config.toml
num_hidden_layers = 25
num_attention_heads = 4
rope_fraction = 0.5
qk_norm = false
attn_scale = 0.247
init_std_down = 0.00275
beta2 = 0.95
schedule = "wsd"
decay_shape = "linear"
final_lr_fraction = 0.02
max_steps = 4717
Each number is 128 + 24 x the weight over the matrix's rms, rounded and kept within 0 to 255. Layers, rows and columns count from 0. Numbers have three digits each.

# down: layer 9 MLP down (transposed), 512x128, rms 0.0968, rows 35-134, columns 64-127
# up: layer 9 MLP up, 512x128, rms 0.104, rows 36-135, columns 64-127
down35:149169126138113131076105192101119131170111077161164098148166135149128116109117130093165102108168102157110177149099065122117114142161107140131156075103136119107090138131185128123072130091124133
up36:141116136113115154134095134117107138122097095131102157160139107109125160141114165163128126161174107123129128144135131126103125187120167125142124148140138165097159148141091115132135075139129157
down36:093120082105138097163124100182120126120125155170094099109100128133127127097109107113080165125096165158137094126141106084140107070117141138141122093146088135110124124120158114126182144133139127
up37:133195134154066134139134136138143136102112118137096166118159082141096184170124117129066101115119080129105096101121129142113149120150135089137161114148116128105128123116127131135127101108167121
down37:112113087145114115154119116130076189126113099110100117159121150116083136100124143143160120134132104181115104103138123134116110132107114115133136158130143115149146136164169102190060135129141084
up38:132093142132125093140096092124146161146120119119101170129125126146154119122164146117127164155119129153164185077140176116112150189108110118137181100200141178094099124152120115109119115110129103
down38:152180141149080144125120159122074106107141132147145162119136136116138111166116137145119070102125076141112092131148153104124101155108136074092150160124119126147134125113146127171119128160076139
up39:179158093164109122167105096121150151149125129118127114134090145144150140163154119157109109123141109103147148139079123088106128147142118109137096103130085100099099103139127141142159151117117166
down39:107110104159117100116111137064076143115074092134118167115160104130089147152115194148139109086155083143162121145113122136155137113082135102189158142118126141149128110119122053081087148135137130
up40:132131119120116127134128127130136135140126122118130115133135127127123126130117136133123124132137114130127127119129133143117126132131127135136118124135116134119130123134134128135133126123129130
down40:130130124134128121134130128133131129126123126124127129126131123128126121138119122118130128130132127129127131129142129122125121128139128134135128137111132136130138129131127130129134116133124130
up41:194143154112112159119135137100129109123117106113132130125117153139117087160136150128100116121148134117125088134113109135141154124213108130142091139159084168056137107136142141100159066109139130
down41:162132095121149168111144069181074097131167163143101088146149104125145147130170159093130093120154141154132110170093113141129112110130134099110121180135099057152144125109106158155137131123128123
up42:139145130121126134134131122116129136143120127126134132131129130129124128138123129127119137123135128129126129127120145129119134124156127123144130132133120138121122135132123126127139130135131132
down42:131129130124132125133124134135121121130131131129129128127118134124136132133132115135133123138134128132125123130128130127135127126135126127118138142131135126124124128125131125125131133124123120
up43:130128119126115130131127130118128132132122124120126130128133135132131140126124128130128125135128121135124126122117133133128132135138127131138125127132124127123128126127128131128134119131141127
down43:125132130135134114130129112132126131130130130128135125122136125128129123126120129130124128132115136129125136138118122128121128131133136126128133121128134127130138133128120127130138129145131131
up44:146168145117135120153122135113123140150108142117121122137106177105143133186130135154100126128097128143127154068130091126089153096113136148135104120165068101104121108118122117156136109166165201
down44:082105116153083118155116114150149163134163131101157113113138041135146113109118126118179120072131072160094121120145135129101122153157123155144109106180158127115141168131229070072130133131118142
up45:138120152136141149116085114126147145118134170146046186153109132095123113139095151142089137143124130143174135097131143147071165130164107109165146137136145142094111145115130105148133089165115095
down45:150154160125131114092134137077118128066125123124086117156152176127135138146157136158117136133113131162214191116080151095112113171090155110100129121126130123156113113137120119130121149165119111
up46:132113139128129141139119120120122117146107132107128116137125130128125119108117160135122119109131118133138134106138129136119136131130125134122127138130127125109123124129123129134134122129152130
down46:123125110126129127113128095135123124117137116133138130116134126135119131130130119125132129136127134126123142122120124146131132130126125130140133141137124122124127138122128121127137128135136137
up47:121107101084127112178124134137090165128102069133073136128116161126108119170145119095106144108119106103102160156086113124176105136157154133155103122096144129132149148097161104096130094141127094
down47:135157146152125112122130107109137097161112178118096111125164145127129110136147128126151132137170133125144131132162151122132134120089145113143137149142122129098123150140107136160131124128139139
up48:128109156124127128108115084127097093144141092088091160137134128110152137113130168142106144047148132141141140147143148114107122128144101160110117137088087094138133074100137164154191168130138093
down48:121109088068174116125119128130118171120130149106130156156120174172102121160080083104129143136119132108151125160114124098153102126106107139145159131094142113153145123151147135109064114178160125
up49:127149062123103140179130129110216102155131144097125144124125113134132102183143142141112063134137126119080117125152146126159190132181145069155120105144150104153135149130109124137144133176102160
down49:140033144063117111100127154117141103110147147067165166114169093112147086141104131121187147094114117114139127123138139132182115078099120129113130135121132153116132174103102154096158141122130117
up50:139137138129116123130127136127132124139110128119119128134135138129128118123134130123120121123143116121132130123125132136127126135138127113147132138126129128130148133134133127117130109136151133
down50:120126131132122128134136120130121127126131131118122133140131139127115116121140115131123121130132116125135138119125125123125138124127143142125122126130124120133130134130132112127131126135131137
up51:143108184165137146137092100091113145187132086130112144140127166167107120102128176117110146126086086148129107114153121135105149116201127101153129114112118095156120166147101169102109131111171086
down51:137132106144085120143134128150100113138074087122160162111172101134131142188154112188159106126140126129132089159118128143098141138123115155070129125129127174088122084144156134137089146094090105
up52:137168116114098125155151147121181108129144113047126099158101122140163112130104166119103119149120072071099166122125125109130113153128106114156156153129148134030104124118094115097180094127138103
down52:153121200126087123140116089153163151121148164118113163097159193110123081152121120151177125135095128158124110123096075140139092104085160119110080133137071098196067097113165095176095105160106174
up53:143135103151111155180066123103094141157144125092116131126179062123123133124128126162102093099125129177111179151128131137110095090146076119150155140129112089148097152158129157122131125110159104
down53:126135171165132085135106119111117151116132133113135155113125141121118142088153103138143107124132171133110139169104142129177134135120119091116135115161079113117091136180146071178077125124164132
up54:135120107157131100098133146106090134140140119076149121116135120168173117131154106156124140152142105133071153075118126130141158210118136110150136113146134144074156120108109149100122141118110131
down54:081130152132138113143139102138074104206117065114105124157119127082108164129124116147127190150130131148157133122129122099138062196144139159152133140088170162112159116144125099143114123126086117
up55:178166166137137103110132099129120143131131085084095169176139176097123114164103095123096082132136103173136097143074095121117144224147165118159148151098123154126184088182177093128121109174124102
down55:116165110127108124127130099154097163156127069142116141099132139112144131122146154075113150124073149106153081098101112165157137172164113146133132123140122143134145184097096124117084154168120109
up56:146144145155132134109118114136143169144142090147112141146124085086133134134096144138119108104131135096129134104182172191086106112172123101153147113125128150150150118127128194144117110120136074
down56:157092125169161058118141137110178115098094094101126141109130149110086164131135121122144114103089106147136145111104161149105117096081126155167120110163131105113123170160116142130111134124174155
up57:148136121120127128132126132118133142136116122132117124156135126130127132132128133127125121127131122130127124128131138133125137140136135125146130126134125127131131130142127129130147128133129130
down57:133125138130126126130122137131127130132128124125133130135122118130130130112130132124146126123128129134134129125127136133131123122132139125126131132117128140130131123133127118119121127126130134
up58:121106130101135197123102106115161134180129148112089124151127145161089148117089094123138110134112094147135090120110153131077157145110128102163091165138156114102138121144065098103113158116145138
down58:107121168129089125111131130104121100102119171112136084131145090142175126121150143150128104161158142115154148188120114116201131109153151161128140110085081172160162118123118123130151113159137150
up59:235127091162153112083070103114151120125174151124138184169105132113116094164155120134025117079143120140057168118106114168140115123188131139161128114152147137137122155156087147112116146108118125
down59:135132098137133140114113144092084063128118199060164148080106104147121113155124119144206167106125124138152164093121134102163168109099156110149163148137141105098084171163154128142135190101134097
up60:204171140086074163151181087111115151130151106100100168115145128130092143137126137121132128132133081150099132128073131137097211123132154123122099104114128172102157075132139093104114105160171108
down60:124109123150156111115082124118138125122120137090104110119142155140117110112142124114083113136135160119102094103153097098122157104111066159152135166118136116139139120094168147130132137111103162
up61:106117153129107198176120114154113126222085109148137158174143114166128185117114166134132166136119098135158188108132090150129152152182122128135103127108117101119111125142152138123136132143131099
down61:123108167162119102125142103134118077108164157165121123105113136179147149138112157132159133108135126129132129128164138151105129133089116102037121159126091154115149116144158127153111101130106148
up62:177139155146128116115068125100101151105117129129134096102192179172159137181121135127151146151152139188146130080124188179121122188193144094141160115164123151102099154112082139167147061125128122
down62:148111049115088125117133144144140109117148097164145108130149125157122137124154134109147180152163115126113083147152098123151142137143126148130160101066140135140135167145118150111071118130124123
up63:115158108116148162097111128107090118134128123109116144113148128123140135146140146115132106104129123146084134094114135106168109126131115120131123124122145128127140146120146108131119128158107142
down63:152118135106117110150131139122127089115090128156119106113142145153112093128143129166144163140144146120155129155102134121115129115178123119086139124135120115132153097127107151153125126113123117
up64:164111130087142134139109084089137156147166127161108106144138129112132081139101118166087160131123083146119160103130134236131151150112111106125103172142166106115123155151133089122165141096131087
down64:184147139139128134097187149149170088145134110118112162142167093137132105123171108134118102137133144107163095156118114103120122136060098095163160158142125130103124108129094157115112086162126175
up65:161122119121157126174155122095131120136132093162120140132122113153105133155077131125111135106147151169116096147121161085128121133100148109123094141129123109092135140122144128119102140154167083
down65:140171143147104109135085135124145114133133143141094156081137137132120149142129209113131078173129136140117115112130124140093148130112144100164110086098115126199104144133106118147125104107121154
up66:140131123127124126140123132128125130138130111133136102130129127133108138126120133121114121127126115125134126122124124129129121134125122125132125129126127127123133131131122129133124133134134131
down66:134123148132124133133128130122116129126137128129122131125125124122128118128129125134132123128139134121119130127131133124123113124125124145126133125133134125139121133125141126144120135143135124
up67:106138158118146169103086115120103148101102127165089120138130097086150127120126149136096153136162082119148101107148157136104108138129145159166114121126095163144111137133157138165117118101126127
down67:154156116130162119148081113119192107201104166106072120148118135134160134129141129116110107161141146156135145109150098160154109147123109119104155122139152159136130102117146113128143167127133115
up68:144098116140087108089121093149103175131121141146132114125170165154109132132089141124149098152167105126102140082132125120093141144136164110135158094172139099115146122169179170133221105099138098
down68:136121166123157111126103143145167156146105111112124088189143124145154182075118103146099111061160172155148107154119068128217122144137173135129135177116112164154113044142094087181072149141148129
up69:198131094146138103143128118109104193126104121104134133125132167116102119118137159145109098123131128113154113024099044117126099150092140150174133150144092176129118122186128118131117085102180077
down69:147097170154089117157103140151097128154095180161141079193154189087141133090116174147080124145133123138062154093112148121093105094101108163144071115107121087062130177177178104227156153094090106
up70:122091103130121163177102115125070144179114151099130132172141078088079121145152143120128126185140118122165116093150114130132129119171119147163080130123103113145137090141140098145148109089167113
down70:154138152139113112069096110135121162129127123095110107093096132141135206130123168113171146150118152135120131176114081169122133109140103080164141152115151124146156081100154160153154194148088128
up71:131153098157120129123091120075171157128098129134118105144179129107138155158136134080094151127161107107118131126094116107133118094125118137168158130136143120138189145162157125141123134103108131
down71:109132116144074125162164148165124123151128135146129135137141126167142110153100128136131124118120150119135155152147133106164139124160094115121090071086121138118115083110144168127102153120126129
up72:165139143118091111118096144137140142128162144094185125148124141160104162143082090120107087156146141084121103129104125177130149157095141151144146148172101164090112156154140122091088067105143094
down72:099119082110136171116139137157100132096107127157096142134114090162171081098152138097123114109094099159169128147157180124130152070098108102141139159133138076148113144149111126167146133132148140
up73:132107142130114140141110125063148130118087060081119148142156167138133108111109162145133088099176112137143139141117127194095129138160079099157143112116144155115129182152097118172147161146163152
down73:110127156124042188069123105184103119165131122162156117109147104123187125085196119103135138115138128110152159117194157146116121140167119115124137135152109136113087105129119156111174138104057080
up74:171149101159123156153140121106138135137068123106128140113142122123142147142119171182121133124142069178081123107118174137092139138119126150120133175122137121090134132156093150158138080111179106
down74:106101149085131125161125166137139126137155135098126119153148113120113163107196133109121100126132126078145131125120116107137120128153128110044113126168061129125149112127109141126152092123131152
up75:145111131106137109119092128116110164221127109098089155174118138109088161123118147114137139068119103182144153126144170107048147095088096120147100146152101163121123158151168154126165168105149109
down75:148103096121110166114140110113106119157125134120138139113152119100124109103191135088133176110142164115172146094154153121120134150107149151105163135118148111127134120127116039109122174129160104
up76:160120127128107182158069121139116135180136131139127134121122132102158129158162115137159146146179140122082110087133156113101122130103120082145122106105094113129142110096119134144141123119155065
down76:093123148115128141161133108167123149133174116104147104151089120121133126109135113136142131126110129145121101160132124184155151102126108130116110105117137124148132125067118122124172183148138127
up77:165130122123115148161064130076120118129116085140117094169131103155165130120135147192121154126166117146089142134124138137151124205112111149131155120156104150136114118117090112159155146139120097
down77:095136123139160155096110153179085123124101091125144168118131128130103141125143076159047159123084111131113152126132095124131133165125154116114156151121145132153118117133136130168150135129138132
up78:081130129121071144141097084129165123115062112124142141132138106196104130119147110132094142121145097104093184080114134121101144170119173089143138152145125173149123171112112165130105110130112096
down78:135190174134088121092130116127115129122190124144185117134141154122173117128114121093122128123115144134155166104151099111149144122138109127146109169132172145110126124171138143149197123136140080
up79:135133129122119137141122130125132133141122128120125131134136129132129139139130141139105120128131126134132127111134134134137129130134129124145125125125131124113136132143118131118129125130128130
down79:118124131131125124126132131124123124122121129124130120126125126126126138136121130128131124130122136131127133122123114122130135100127127128132123125126126124140131124135134122142113129124121126
up80:126150180093145152175085108150183188157125083114139100136126128087097172137110141119115096119116142117124141103142168135084146151137110116143126128135128164117130150142111131134193094080151175
down80:137139059148135124133171114126108115073128166144126118118101108127090095090125120137151130126117126149117128104198143131136166140149126159058156141139156145138155147113156090122100105159126142
up81:160142122137074133145117126114148137091113104114127138144118156150124140127130117126121108135112115149096144142117112127094135146141097103128190132094114149078113106146150136137133160138146161
down81:128141115125160158145143138164135104129123162112133155105138128148106111130094104179088135117142125137168114115143170139141138102135118127120119118185083148133150163126121144141157108065130099
up82:121138082089140158171152111145126119130104171134144159145146172112135149143139161189130150080165136109173131104133117114127139143209141076137109114098114103134144170175121142084119115126140137
down82:141139074102124142120181122117159080124150079141128151113142119090156121101106153140109144130156091158136161145171088129123196133137096150162138101085146135124132141175142149123114097150180163
up83:160108111121125121113134111092156174141150115135118151169127137096117148095075140117138108152096080122163151119145153136113132111230114129193163126101110181132140118100123127171151115109116070
down83:139103088136099113158119078192108111093153136131122118083142194166143097139145094149094135184115115121113121118122153131139131136131101142099085158101114123101207165151123129148111116030145111
up84:175077128134133104175132120139125088141147158142143116111172154127107135154120129109092114107138110141152121079112081156086118158153148150140115068150086135134164124100083111135113116175158100
down84:110092136121109098138118074145103107110135137098112132155096168102093176127124113138100138128101138100088164148078154124074096139142111146140172156112102134150163174129127132103117121076084119
up85:153120141135104141113082141117144135164117092115085120133099135149115118121166126158126150135145151126154103131152151150118131157119124147174086105092143159040145111152112158170133103118082087
down85:141141116101161122094067173107127158118149154135131122140116150155160100125078117134125126155098069151133163141115173114124106100112141170149104146146163108181086131134131132118133076143152117
up86:093109111159071116133155157165105122160121114141149151124125100135136104124135132095095138090156111177133097125099104148133153163146101108141120162111125167133143141172132172109101099180116141
down86:114125129133141117129132111098121095157151116133125142146153146130141129142126107109119100127177167117129171130132139087154121152135113135141126132119169103125144111161085076150135120058147095
up87:135145124146105162124147156135098177150128123142129131149135147130173140142111136124090116163129154096129181136111070134092140155114110092131107150143075096106115111122090122113130098147150124
down87:063084107175088109127137102143105117090124138141221117056173121110131107144142123130125141117139095156118119131137137122151114107180140137094156123181127166128117140136133104122158139129140163
up88:140109109130122147133097165057126152121131133118124120147101122150138125124165150140095154105154136170163105131157131105117138166131108120154075124089128116100195088118105105129154098165146114
down88:081136122139156106093143141153131116155118156133077163120112090102126162111123142168150148128104072143204128153092126129128209065074128168117124115116119076078126106124120161091173185118104110
up89:115131121077134094131121108120153153121151150135113129114157091137111119145094102177089159113144123110143100044149175209133121114159074098126119100169126168110133139085118074078160148183145104
down89:134120135131135126126151111148084119154152163109105129110108112126137133101159149098184110090102154150109147092126110142079163124128115136107130116119142063143142167151155180150092167155126109
up90:122114176141117151185103157155150103158088128159122114130125148138178162135092146159143092146125142118105099138111149141134108107143126105141170091161076113068146120154088124094146115094152124
down90:119123135116159150114104090175169173124122167175135141162168112104119119121093129122103151163102098098141132106136127076110143144104155163147105138128183146162142154122130110119148172154083133
up91:146141142088126111133114120139133126126102124116164127146125158159147104112142152152088140102103125189129112115125113188094108189131136112133118111106127148151137119146098151152150139130155155
down91:098119128164126107118140114130171097121138138118117154134108128127178107137131129123121139118143138132142138121129099135139137110145113144100119145105134159184127100134091051148094156087108109
up92:170093141100110098145063140149120138122118132126080114134160166127133124180141109106101094108110099176140144112152164151118165152105142095156112179082151146121133119143141148136144093124127106
down92:135130125126134102136165153083094115180111141078113132134138118141136103075129169096140095135137151108115110066066101125143125123122149100138133130152133081116138109146101150134163164162169104
up93:138119144123089103109134150085153131128121126124101100139084155138111158122130102114131151116127119139134113131118135130139132139157104090138118116097124138122120142148146135098121130126130166
down93:133152116132136070108117106077148158098138139126093133122075089155135171158115138127142100117112155116091120124092079124192134112111155123060120128182106145136132109163116099161161089140172152
up94:146150111117117090144159136092157127129112123153120139135161118121161128124133158119133118100148098108138130139126072094165125144177143146166159128101067138095094104147141097137132144079130096
down94:137187088129105153120132162146136162172128134110134138126094170130142133127127127148090120127145127103111147116128180139102139139104153116189121127131123144154084114108137164093139115126135099
up95:133094133136087136194125143136155103208095039069103148167108187140101135121111130141138130104119105156119133130148113131123141111148104150121134128129101114111121117146115143104115137120145124
down95:141155121140129083135096099094072142135116102126118154082169113162107151124096169157145148135104160125146107166113109158156122095118111134082167141132149150146160119176170115077097149105108107
up96:133129093114088170094103118138126142186107085105114122127204106127108152113146114122093101105099141125122107075142156127126134107125121099140089128108110156113140121158134151108130119155083111
down96:176135136140151169098119106112112122142182142150216122139153096103174072131080133119111127134137158173185159129120150103114116148120088149140110136119141137115168154115094144133137134143117109
up97:175152148127099142101097144127131146192128178126111104150114128113157126091148132158097142086116114123113119142154128154083072163124141142121145140133110173101134123161126142158113116153112097
down97:135179156134160134094107107179192066115162125192123109073123143155170164110098114134135131127155106076112157112150160139133122066139131120107126078100098145151128079125117130105135117138104113
up98:153146107093126119133075116119125124112118089086068084159165151117146134153146112134124124112118122104185122094163149135108171109135133126173096105125142103132128147148124078123141121132161137
down98:118105150117183092120175136085086089134130115113116139121163121126097135195126131094103118112149157131095128105142127148121129114056118107109142098081156150117119155163101108164142140115129129
up99:169125131145116082116139141097161141107081152117113129144140105100138138170102158110095098132131101140087133137148131111145128110152148125200087125109130106145128101141130104120117113141130145
down99:105127158137129175152125155199133152196118143157134143128090136168096133145122116100105128124117153148134128125114135137111146183110131100097105140156093134087095118122119124178130140079134138
up100:121179138098129089160107103119144173122125159111129083133169079094175157169103151111119098146114136113124164134144150124095159144156142123163105153103082143110158093131137088136127141188188105
down100:107149123131111160110115110133112089109126116151145151141104165102104192098160067112158113073131111155111152120154147079099131120120135138086161128117144145141131159116118140073163120146170159
up101:127148082116137141174088110124166137134139108139135107140161110104151118109149165161095154120115100194164110133063082145119102175189142181129111132117104153086193122125127179136166119156115118
down101:125094136141112116139092107129070141121101193132062109133160150116122152129194130153136125132116115143109137119127111120136089105139113107100184114143125135096090125145138145133121127168112161
up102:118128141089152141126070131088124111126112131105103102139157146148130096120166123170075117136147126107090125121147140165119178140139106183145133104147160125125124110119128135160130140141119113
down102:117137087174149126149186133138152119110099094113133125105094102089124112119133143106095132124152125114154146134123139130134181107158138120127135112086128176136104142152108126124083124096158146
up103:160160108132116125150127122085149142099125107133092131178143110130156123156125115076113102112120076144180085144126093150101105157119123125186085143101145149144150099173165114163139128110108134
down103:129151069095103134143169107121153148141143152103121137102127128159173125122166120106066111194164195118110123115126149143134113081074091084115161110101106076177162139148179100119155129114120080
up104:133129123127123134131126126132130129129122119120122128132134126120128131129126129132122126129127120131132118124131128147133124133131126129133123132132126140120129132141126124121125128127138129
down104:138129143130132131135129144126118112125127129125126121126130126130128118128121132129126131124129137129127128126135133121126129130127128126129114128121112124128127126128129129131123130126123113
up105:127133134130166135125123093116156118119095137119126129145153105114152138120137131106093142158125147129137088120140131139094105130153144175141160134159120114133160140118137115150100084090142095
down105:134155132106120140122112105123137160124120115111149117120119156150103128156130184106151159146136144104100120127134136122073139108121129071159136126116105114131150138113137143128158145141119147
up106:123087124092108151091092155137122154123133084151124104124100118104137102083147166098106123061129067113186166126116146098143136144134139165155142122132137108088134097125139136162165125141154163
down106:109178112110154124108128128118099105155098127131097169117140110116109179133153115193122137198103142149107097138122111166164076133100144125141175185107155076122127134140128127078109137159182158
up107:134132122118123130142118123122133125151129125126127125142139125130129128132130142128128131130125125150113119122130126140126126141148130125140123132148113138115132118128124125125142117126135110
down107:113126141130137125122126130126129121124133113115126142127119130119132139124138128132124133127121131111124125131126127126128127128124115134129132131124124133128148127130140131108131140140143130
up108:110161113147064156107176143114121182128158100092138139144157145133126110169108132105145141106150135155160092102139135153140113088153062078132124149136106105098132118140119153111170130119135148
down108:131110160074149155096077118185168136143108146163134117115140151166081077114140148119139083125140093142128138147139127101122085125084144134128151115121112124148099166120165145170126132147113112
up109:128171127121149199187107159120162083179112122102142109152115078135143157165093151148109080095111111159132125100150148135042149166149175142151179125112111100134173103143119138125145136161133140
down109:130123125154142073065182122129083144089130176132061148165142097159098126139110181154144144142151140110120119082179093099108134123093158130124163123103149124151154119099082142134110176144131106
up110:131133122122124127136123133122136140141108128116124123127130133130122133134131144125124124121131123131132132122130136136118130133128134131147138127132124124114124132130126140121136104126138131
down110:125130125129120134121131122134136129127130131129132126135140122117128133131121129123122121104130139125101129137132123123130131129131140115134130124140137119147137117128125127135122131127130134
up111:135148094090112126165109159138135130160103137111094157118146102188077107122102106080105118147111128083164124135154159129147130147131110156155111111129146143167124143150133177130132103107124118
down111:101138102157114096097128106116122130115135107123106120135162122191117143079130125179160156096108157164126117119056146115077135150166113164155151163138103128153148148080107082139117119164115127
up112:141113126098141092104087122115162097122095114165094118172176107105146110134156114193123124154152174160137112128176135141122099119142141108147078121166115132150125171137079167136123081132115111
down112:156114128119128115124118117132115121127109131104139125174117149099164143170100174147130135128103110133172097138135142139094181120165148096187097096112099139088086129100124057170132164127166112
up113:188141109071150126157154109111089081156173102109114099108176116144095114159123112104131083084131135130091136118085095111126070181137163101149149119186125176101155130114104152135135143120130124
down113:098138129184137120088147110127120125166084156078122061138128114147136161098090185120141151109173079130110111066124140099143111149143108124114134129093149100137127175160096104120122129159114134
up114:101171176072110141188132153126160110144104135113128134163100128133123107125120108141127085140139102110121080079116126159137114149120136147114094141191163076115116156112105123147190144114150100
down114:140063115205109143117107143127070119146146143154148161089140126163102135123161118083067102132096150133098124174154178125160186095107126091095155116162112155135133125109140132131126153093121143
up115:121093109092123147149061115090155169175111064100139139177139063138141096089112149131038152093120139090176127096153134160136170144177149158132139101109117107127183120123139138069132111166099143
down115:111116149177181090130048097112152117183128139125161138158089081122125143126136123095038103103142089114151129124153129144130179109071200119087134105138069108089103131109158109155149108162101158
up116:138135125116125129135126139127130122136114128121123119133131124135127130130120129136124141133131124133130126119128127136115130132129136125131126137135121137130138128133125118129128130136139139
down116:131123142134130123132129145134130127130129136135134120125131136128129127123141129124136126133126127130113122133125121116115125134131122126131129121129139125132127120123126121115126130124117132
up117:136085154140127170112134096136148121120133137106118161092145161123145087133119179148128087133142132142161118107114167201154124136174120123160101144120129125136125176085067135162143123134117101
down117:092090129100132165149120121112094164178121096122141184167147101161086091129139163107204136161110099164166133176156130121095118130116111111157115094139032135158116127118118117126124136102161076
up118:170130076138158168117155088117153119135119143134093172118133098145126118190132132149135115115155117182068137124129123144106096126167126106132109120125131113109131130111080127158158167096127136
down118:110130112127128132106144098122110124147123116118132133165130110170139092075135167132093073151159098100130134135113112114111135174151159134118188111106105144134144137105138129135140097122147081
up119:157149148112066109127132126049088164115116172122123183112135119134101132165121136110113074072138096129144129118127103128165082111121089075147131146154159136111083118133134130142125138152139180
down119:117121140123171145139168149154164101171099118154086135123171114150107158104117124116116149126080184141108116151084165126078150193111150139135146104148155094080114109094126127092175128117115162
up120:160136140066093130154110134110127142152129119146158117144132133132114149109139101143100115117147126126120133155120115186127135109125146171127094148141109156058123100144116118097134135114123090
down120:120126178168122080136102169086158076099147173095104157134126110143171165108158134122095063150123115137105116146145148130125169177171111069110097137113155114053122103154113154102147100122142153
up121:168132112128111139162120150136146187198117126078128115149135172158077100127156122137116100147084073104147218133100111099135138127131154126135143143145127170132108175154089168110132064129147116
down121:148159131074119141146093109133130158161157058084130138120162133157134157126133108103164101091152156122106072207140111156123182095121115097157115117103143135134144108114110116130086161120099119
up122:157127138112126160155115084098143121142099111129110119124124117151155115147146136165133166123117129145123103143182117112166143119185099100135154141139097105116123135097092138131142104136166150
down122:103156141110186140093099151145156125129195132124145113138119091090095132073129101140114148140125107141159122141121151105153103121088108162071124167154175138135143121164103129139099106116157130
up123:138130123128128126131134130123119131141127120124129135129127123129127138131125139134122129127126123135120139128124128141131127133132128126138127126128124134129142122131116130124132126139133126
down123:123131129126127126123120135132121126117122138130129130126123141129130127126128130121115133120128131125128127134129130115128139122131126113137127120113127126133133126139135128126131141134124126
up124:186126075085098179145074148117117149108127058131106183105107127134159170144146117187147135123154121095150128105118155082162172201151085157145112136153131102083164151128143148141112129140109124
down124:081089166103111113134158174121063124120162107176067100107150142096115127108132123126117127175130092060088118135113111137112142116131125145088172105145105179105128170125148124125146156126150145
up125:115137130091167116151152163128144108153107149146113129115097154133159106117137129120127157122122149129112118082080132105129137148131171117125121110133113152120132125156136110136111119119145155
down125:121130146118103129136083117173130123123153107102117149104182064122125133154096135160150128096129101149110127146144144124169158144127120110168137127120101120112131132125114127158148110148097119
up126:141074147105122169109108143121109106112097135108124122133141140138096120089107118138090141149159138124058122103152145119094169144121127141125144114156091141140072124115112119162156130124168127
down126:118164094140089156127109135159120153131177150129124126122082156106183150128161123114113092125141127118133173147150167124110172147118119133064110137136154106119129149098141154074114131134100153
up127:115099106142126157126143092150159081130124143145119172117110143098102108194084138123116116082129082110110111153163152152101159134107111143132101147144113122098125153119120120106197127117152099
down127:135152094150129146172131128128054168158127133166101104155141112162095179106138134138111109129124142149142112095158110093117112106136130107129173138137109119136089145146139137158070107124129142
up128:140128128122082152116127140121134138124129090119111087136165129128115143114059135111112130098190132141101132136092143142137118140114114072150126139163082094130104174104104103157197166094127113
down128:135104144139149124117125125123113095128158130130168132123130096072128105127172145125131144145102095149141131105117158137150122122110146119144156129110101083161122127150090138135158135122155110
up129:147108153159125134177112124104116105200099134115113128160127170131129143109108126153106103119156119101150120094154129136115143141146118106147103085145135104128129108153071132130164146107141140
down129:124161126142120115132127107137131136082111122138146124144137134091136141135120089095165113117125141119156146157151150117089143155124160122145106116145137195154130105187142092132128119120144143
up130:124174130149111170129127108131152168121085145146114085168162122188154110131128139129121153101168086131132124125060117128088102155147084140158110112144131115091163107138131127117122131161115149
down130:063124133168171171074146116134131125146129157120131124151120158183186115070113133102143112109069118103090143133109119133170142145142131162129150119149181123102130131134128105112118121132100138
up131:127120136100106132199138132171122110151159146155133063143114115122132135115147179124134175113110144125147125098164133110109096140143166136129130146134116109078098103113114176111163137171118134
down131:112175160102152131112103129149111113195137146144082162091120136122135115083097076093120097158144153114106110131105115092120116138167119132094145158126149134158140140150109089108126133136121156
up132:146146112071092086172138129137084145189093129107139147118115102098128151114128140191122116120130138113106164146110092115143116117114166109128102110106140110076171092194086134152148117111098108
down132:125170162131150135096105133124130135081130143128092142143183160113101101102150159116118099131156192140157091213149100081097136115178164139154136171110165079127110140077205129090112158117150116
up133:146108163136144108159125145100112111136143121125106131186153128112156110175121139089068128172162077125098178109105115154130074134141119178167147103159158113162108131095154128135097130087127121
down133:090139121102070180113125089089170109167132163134144157084125099160127091114167155123141164126129110131140123123119081153150142130120148166123104125091174131115177188187128148132128116139176099
up134:142106136082109151152162158047186120122067141081120133174162126136139111115114134116109107105144158169160153137126156109118074109142077147186147095101120159135110170123123155113169166152170149
down134:134151114136083111163109095088148126100144117106124094142227111110097130119110139156156120164119103114163136127124182143069138163136135155095155095150091115122124143140094138109094130172157144
up135:169143147118122120167142131133116131153108096101122146169155132148109143161102122129143134151075115131096108123119117103108168112137112141127136152165097145147130101116137124117161096121135097